Weights of a small GPT-style language model, trained from scratch on English Wikipedia.
Size: width 384, 12 heads of 32, MLP 768 SwiGLU, 26.9M parameters.
Architecture: RMSNorm before each block, rotary positions, no biases in attention or MLP.
Training: 455M tokens, 3475 steps.
Each number is 128 + 32 x the weight over its row's rms, rounded and kept within 0 to 255. Layers, rows and columns count from 0. Numbers have three digits each. The size before them is the row's rms in percent of the matrix's.

# up: layer 11 MLP up, 768x384, rms 0.104, rows 479-509, columns 0-63
# down: layer 11 MLP down (transposed), 768x384, rms 0.0695, rows 479-509, columns 0-63
# gate: layer 11 MLP gate, 768x384, rms 0.0978, rows 480-510, columns 0-63
up479 102:102088106060175114177140103108087155113167107105144110104108124063133111126109177125116126082091139150119113136132114071155092148092115126138088133069125151144146149146087164170139105145145131
down479 104:206130124141146129132102178112070168076146147177076131108162128164081136107114167108183078142149118105095095125165131120129170121124101100089041096091080084133091125107157092066139109169130093
gate480 095:104174175135154082130146098126126163124145121082101146122156083163121110094251095125142107190106148152150173122131121174157158169104140140105106138153124130120138117111120095086117096110138129
up480 099:081131124171164176121169101125134140126128177107171105128133140138064138142094106098139154090149064142166128083100107184103103168146094139146098145183139128072144118134136100124113113083129122
down480 101:091060214131119081078119154116077116135112132138104095150157096132085121085125151113150123198131133141089150098122124126150120093113131097173131122126149118094140118145092158148227089186119118
gate481 098:111160160183127088177114088091089115091135155140095093186139147126063104103125147157125122217102176127160086136174198134121157144062082156168126082106188176153129173119180126159090151179157157
up481 105:143098074141149080137127126111141177119138136118084097136082103094093161119099109169086119068117173178143137163086132151151121145111080098078122189126163124108070175201131167154142164140102089
down481 104:108085144109115135168156182113152051139113146136152138132125138147212121124125187152093105095100196115176124129139151072146079151132096181201126167168107094147063124106090077115199120094134122
gate482 102:130126136172184117108089133126101140092177146157110095080075127111127091164148160139120117206137125108094125142127127181131126056163126082130135196130078104171083164161116128198136089122073169
up482 102:179141163117154177131101106142072132133102068105139173088128072144152158081117149136122108153105075130132118130108102171193170177179084167116178179140118126141079096130075072118039086129162125
down482 107:096118111140162086140138066056065163113115104055151127144092097164098099160165146123118097185117113097128090172117130196138130148151144180132146129098137131173157161176124156097134139163090138
gate483 105:138109075157122161086129123088164124136089107131116176152127128068137146105125130145088106075170138184157126125076143129189164172151099150170144159115108144172149135090126171153111122148125106
up483 110:095114165176113142082062139152179111147097116089130166217113126144197104175148113162102135121127107145117169194105104104110141106166105155149112121152079106068099086142098069154087160094113171
down483 106:114077125057128170124078074120157131132126116075176126089116151097082091152173143132136102078138124117119063123127088053126159166167139099123174107152168138129078142107065089133141133135059189
gate484 098:099099085159112147125114159105229181126171190174157104054124117126151125114138208129156147133136156086148115121114108165148212107107112112109174084118090109155126161143112072107065097144132129
up484 094:129032118154174139109112106160176124042148162122120069132125110168154081089142101137115108127130168140096139081088146245147045109173104079128125119149122161130164126146144058136136170174125111
down484 100:086111128123119121186105144102176139100188085098176128118120119113132158099130152114133109154113161173066144130179195083147138143147120121074119124087059103137128114138099106149177145134175140
gate485 085:137080136157160129136142122210097130123152162101135099136139133083103147132144123137153150169101112128111174139109116149140103109130190061131112153147121127177061148158157091114167108146124138
up485 090:131161134092104096115098144126100119106120109132098126116119115130160151133113140111120150119148146125162135086076171115147165110119171088087182134170110123175086152128146151125205127123064163
down485 100:108104131124110166165122125100121126170127130120109124170175185122139091124134151101093120136185148143132108135131126168130130133119064137084087097176161145112134133174158176136120120134133092
gate486 103:150115140126145115173154186089157125126166145158165137117143078084142151079118149162134090157103099135155115136137129106159099101119134121103135109142105092127147084116161105171074130135183145
up486 098:160154173146162168137167098134128158129106156133114172126150059095138106156157152069139190113135119143173136117129089179166091140125098135135070145133122122167152094176142128131140165106170124
down486 101:092080080092150120115148092126144114131105062147113063139104144076144249103097092077113128065108146059124111137164150111134138138143152153093155151080143111153164123093135117125157159106109125
gate487 100:090107144099181119081070096115156140167101157198085127128081121152112168151139169089154128146090063147147152125143198122142162130120114177113114132085154099107144148119149126114133190137078120
up487 099:087190124116181152142096147174070108164110120120178128120121161147107182090088160131097134110119158085155142148134106111058096113131139143149178092119124115084079137120109118177078104136102068
down487 099:145206087172131083107048077085179117151129125077139074160191153175113172130101155106143100110080102144147114084137146223115154134131136133191158122086139145136148138105157102165103126139169136
gate488 107:120154173108152063110147122079104168173096138115130114076147164107106116119085097131160089162164219141171109099118171200143151158120171102071131140136121151181118132166136111070102157130144126
up488 105:144133112102140151071167105138119100148132143132143068072171140115112135095088105104155079118120146120089114113092117108125114144117134191086197154155092195132090122070099137059192121099128114
down488 104:139136135148123079150184095159206118165132144084199050098124169171100135142100124090177068160138097151105179141181085124097113134166170132096128142131110157102019136073129133129094053122189137
gate489 100:118131118127142145160160171095164162151086108119130168071092163126146089166147146205116176110114087139129139075097126141163139135138174093150109173120124076127148119107122108154133123115174132
up489 094:060152128101151165141108172114150148125170122101100169132113099105127136166166158095089100161157150124088145126142160147135172156146131158129165072185131066110128110155131109147119201163121083
down489 096:165041172109179154132045079131099123138185176149150154140082144133148176141139152175124110110132119143113150121143113089129149160144154135203157049145179083138148160076135144095139109119187128
gate490 104:091122079181128124120142101149131087101136135123158078130058156093155095179140085077116094167144103134182125136141070138070058096144067125112124125164120090158212227134197115081142119160195141
up490 104:124136141158188094100140050171147134061148122143117092126141112126095103174194115107072161088153110122136080165149107123131133101097194157109131157127149129086145101156162093097151127171116133
down490 102:228204115191189160088149149155154160127136128175176085149095101127109099156130154155126128118148099124137125141145086084118180130095117135128177125102129110128124118179179081111096118102133145
gate491 096:103119159117126134139118148095123146159108113145103049109165107149158126131032192153127183100129138157142135145070169168094111152153119159157144084102124141112076082082122121091114166145094186
up491 091:097147148104114115090105155085152120148143149078159133127181099116169138161081111150152175143061171143154142127183131099141179132160151172103129108121105150145169118140066108155160103150168147
down491 093:108143154121139142197130160106139146203144125157122145110139104146172138086129096170107107097189146138107131078138229123106148113125153116103084079168125123102118168121135151107078151049063123
gate492 105:136111214175127143152155121086154110128114097188100123082134082144119113108158138077125079145103130134155178152114082095090146096158085133116107111117153120176130131142161123135073158129113136
up492 103:091057130147119122130164085105129103092089086163071156125107182133158125089125079135159099099131131072119088154180089133103177111155113121136120101200130174119150151122176146087092134074147166
down492 099:128149183146163122126125131136121100077144093149165189161137153153155125157082170178132118123141146078117130151134155157059131127135159119164161085182136124119130173081092154151126216120034146
gate493 098:142164118216120125138075096105117109153058126173118103183149168138137116115178149183141130121112124122174084118128096153138184118145127122157116141184105160143142141121153157121117093092130126
up493 097:124182199107140138157149106140144155149139107158116106135143131135157100096109181154135051079139151122115144114117158102082141083182045168096168055122059146125208092151143102110164148122113075
down493 100:141169184061171177125128152099130157157122113113100166174157157136098116119089197164131059099112139111199149108147129094064119112162156132169099119120131127170143128139165064168124057109153126
gate494 101:097165135069157136127148104104159172115127106106094163120092117076161144077152114152149101145173161011131203141143140099177131143078089101156143130073168104136174144127123154095102133134166136
up494 106:113164067105146088167142101121087122112243098132158092177100064153148157107074110167135091124106165135135183163170114087152158176100122142179108170086120068052140104091109129167093095099100139
down494 102:131153126155154166126120057131098178188158134114126158157128130185085108151130134151128122183126107153173122128124121125153151101168075067173091152103148147127132094053154176082117156172137087
gate495 107:120171132162102156102141149137130095097125109183071078095081123116157115155097088142162130143144108203156104126146071094069118130107132095090092159163111195100167173116136080067160056151102148
up495 110:125125124106146161171081142097154099082114162057125180193152166093127121078111177153135109072135141165080110182145119089138139091103139112070136100111147101120156122076094080138139087193107087
down495 103:094120101116152145057102157121121110129076144114115143128091136074120133114112124116199093097086133110123135202151153117124133189129088108066164102113087178073128129110151089146124117146143120
gate496 099:126136138095167112125083151184084101177168159138150070053082172193150132119114119195185180129138111098142102145159099153127125102218155157144167102176126179117091144163140135178076128071148080
up496 102:118160106164186057099160075131101114156108148100168130075126148192069111136092099148159084117121131146161075140078107123095177157098162108116104111139138133118149136157107206162079141127118111
down496 100:081137155119213147120119146130107134123145158149177092120080131090129147114113094115125074124137091070088117100099126127137158127076119061089100133135076126146156184180147078079100194103143068
gate497 103:175115085176141120108173090119156141165092160108160196134157176109108155170092099113192137109178151131130192084175147149168135111139118117172164090116116166206129101113100134145160131100172070
up497 101:095121113143125111136154117118177134133111136080121158162128132105132131131127133064104159142133146103065088178104148141130208131111143112113147083211122069071092167112147112170161110180172156
down497 099:126145098107110050099089097118151175073150169205152152141083121133135107111131094135081090136140189102102067107094125082086113099064127167133157148144148122132151137170069111148122126109123142
gate498 100:160118066117081106120126088133122127112140136129138184170092149083129120124119113093178128142130166135095140161161146130134100100108114093111096154079062116179145118120128164169115109128107118
up498 097:133158079141159113123081119121097129134201073124114151103165146054120095112177087135107179117070148118129170167171124068134154174154139117119170169102221087114120178107133135111139114123174108
down498 094:099087139130104167145150131130031132148138158108095211158098125146167097163105133141144127147102094143122135144118148077112102137161149081115192121149162133123118087146201118137132095177156149
gate499 097:114103094131096142103112129150185131166135044186099181144095120105177068067113203074092130077083133056124198153086181130180130180081146103107124131130141152103116117144122122126113101141121120
up499 095:054129140083134117088075091146089113139164098111102189168149138114151134148136156199099162160102143147145138050113099076148086161088224138159112086093130173158111128107126148127156118145127130
down499 096:112116102098139116117115173118099145117136138166128079082144135129111140099114147103145115172107114158114153129116072154167059127139066109139130106138054115148170157102114113160155119133153098
gate500 096:163079155120088130083128117086140152087149127127092089119126116186098082101145179173105087161132157069119136138142159150143139061156058195106118046052162085126088112154128096136098077154095142
up500 099:110052093183129135146111162101144089096144206099139117099126086106112116126107134148144063102098120098102119132129170147130139119185106152095117156177088118097068140172139154130104134148139092
down500 097:157097094124192131126101168146139108114121140079137111166156151134163176119134149120163128089131132168154180150141080119126125176184182181140163073161092115082154149135126106125149141133098167
gate501 098:139128100141135139086134091201170065109123102117110091189113050091119041115111124113141129120167097104055152133153164150131107126116136118073178151078066116127150181149135123121077135121075066
up501 102:064079164185116131179143078096120094079091148147164129112126156085175159153174141146138133115081158119114116169138146143152148140135152117120125143133149061189137122106109205116170147117101070
down501 104:090106106109117091188073145152105143120098097171114108097133072064149110117151152101105139117108127097078090092164113137117136157153148116129093145078133121104155131090093149116144213128113138
gate502 107:130151118141064150134083132203147101170136067078128149118140093159143094164124074181171142112124153106128067083165137093150156114105101156205102103142158134152120144127119148216095156187093149
up502 109:140155108099126128137082106153156116177165073120101106183151110177113113105129100124152131110127170198088140135098160121141139154099119070109086122111158089079140151091138190173116127140155089
down502 103:103119143188135099131111107094144095094089112185138075114166156075103126134142140117108058120100150129151107125106160109153145179154096187134095058174081230093107147123173118108110132128102177
gate503 098:098103163152115081170126126095144139132137093139080153105105200108110084077133087096100130109126142198132151134130143104115148191121126137118127120093101081118122133174093133122120098137075108
up503 097:132113091088108117080155081136149174188167124132168127113135150071095104183147146147145109168143129072151125154165083214170099123116129110110070149141101152162150127098128148122155124085114197
down503 099:066169110097096164099153125141155075084162164117148098131197109099168165145155111132147092088192128056151163111102177097153125130135122118108132088151110152130124141144157113117112150101125094
gate504 104:198123165214098091174159147148107110163127122156106088036061136114112123207117083103101129133120134119112169127132122196132087105098049187127151134197042080182110135125148131142127145109104093
up504 106:162157176161171064161119130126104155135138095132223144134112090120163122133095131135116146168148157167090083122150122182111118134106062130111127151143114162126135103172116119133093115109130092
down504 103:120145126101106116106139147157158143127100131119133142084181138188170081148039129104157150159140173125152179014086078191151168173053089107124168095134144164053161111096101094068098076081116143
gate505 103:108159170130119104135181148147055103120121227124144190111134151169132149138132108150133137196115154130105127124111138081121129122158157134096125120108183151075077198104154081114110130118155122
up505 093:089093158149192115143103094085128123149152092102141061093152105146099170091162190174150117138084090156151189152079073109120144138128129129142098109123079085156091123088102107122174118151116123
down505 092:180140096130104151088128108119125122147161173103208146149166131120129095167156092075142152105041133172166155093165134096167124111202114120069106064148132100101143120161106103181142118130118140
gate506 097:081127136117154149104157098165175124108181115153131080095159148135130060141133117142143156117139163110128143079113149059163103151102124136098149149089090192110168072198161143132152155145148169
up506 099:146132040137149130101051148094153131156148131119141138137130174169091149119115113160187177166096171196106081124083126127155104112196111176102162099155084128168144145159126126127121104110103155
down506 100:116140111090119127096123163145111105109147130140129133092127108142210116147121181173201165134164132151145173109141089151148117104133154121159137118163157221116102119130168135184109124179178148
gate507 090:176181081110150035133177125174132131102150171148196138125117144136177131198124068072156128087158121086044111150122197118185129132159101193133102150134151138188079152126156141177169124165093087
up507 105:135137097129128171137103158153129125141108104135124075133088153109110162141080114120114094143125124196138122120113120132145130144113156149141206130158026130143107114160144107117072099109099043
down507 104:170159156151092064153106121129108154126147112135108126110138147162103131147123161089088136137088080116152120172170127146150127162089165137132114154133164092095128060122154099160170154126133120
gate508 103:122098142193124183095137130091141115170097143096097104106103056153096029133155104081109091097111168113083129117151179198155122132167138118090164168071133149157122061172129154128185133098085126
up508 105:120141205127126170204107121165115093159105144180142099081130118125170127140149136134137099130194118122100154170156094167112120074130125130124203120078084132142122095133091164114090084138072123
down508 104:135134174120101187163123210054112108160145156155112120123137133048142115188114097128153076162037132117125124150131170125109086119099105128160107099156103161112124079136140077091084151148144191
gate509 097:142111174121110125161107126086098158213172140085104176112142193131122096065142188091123075086091145140105133097143098096099196127172104102109152116106124133091156136131169175105177151086141080
up509 089:096128146113173105148143112109130142103111156104158142102108104164174135097152147134108153143111128057113074121085177174201196183108149142120114126120137139152076174115096126108052079120126178
down509 094:124071022136063116086117074142132139099137140132115088042131180081130159162175109124108106153145116139163133166151111178070090148093127195142124115088160128112154094122116129156136081093140128
gate510 098:154098155129121070118182139097090139163142198112128115152118111116183048101164126078146098068090138132090112106116172138080134134169080122103177147170103161145082128146106093115094151145156161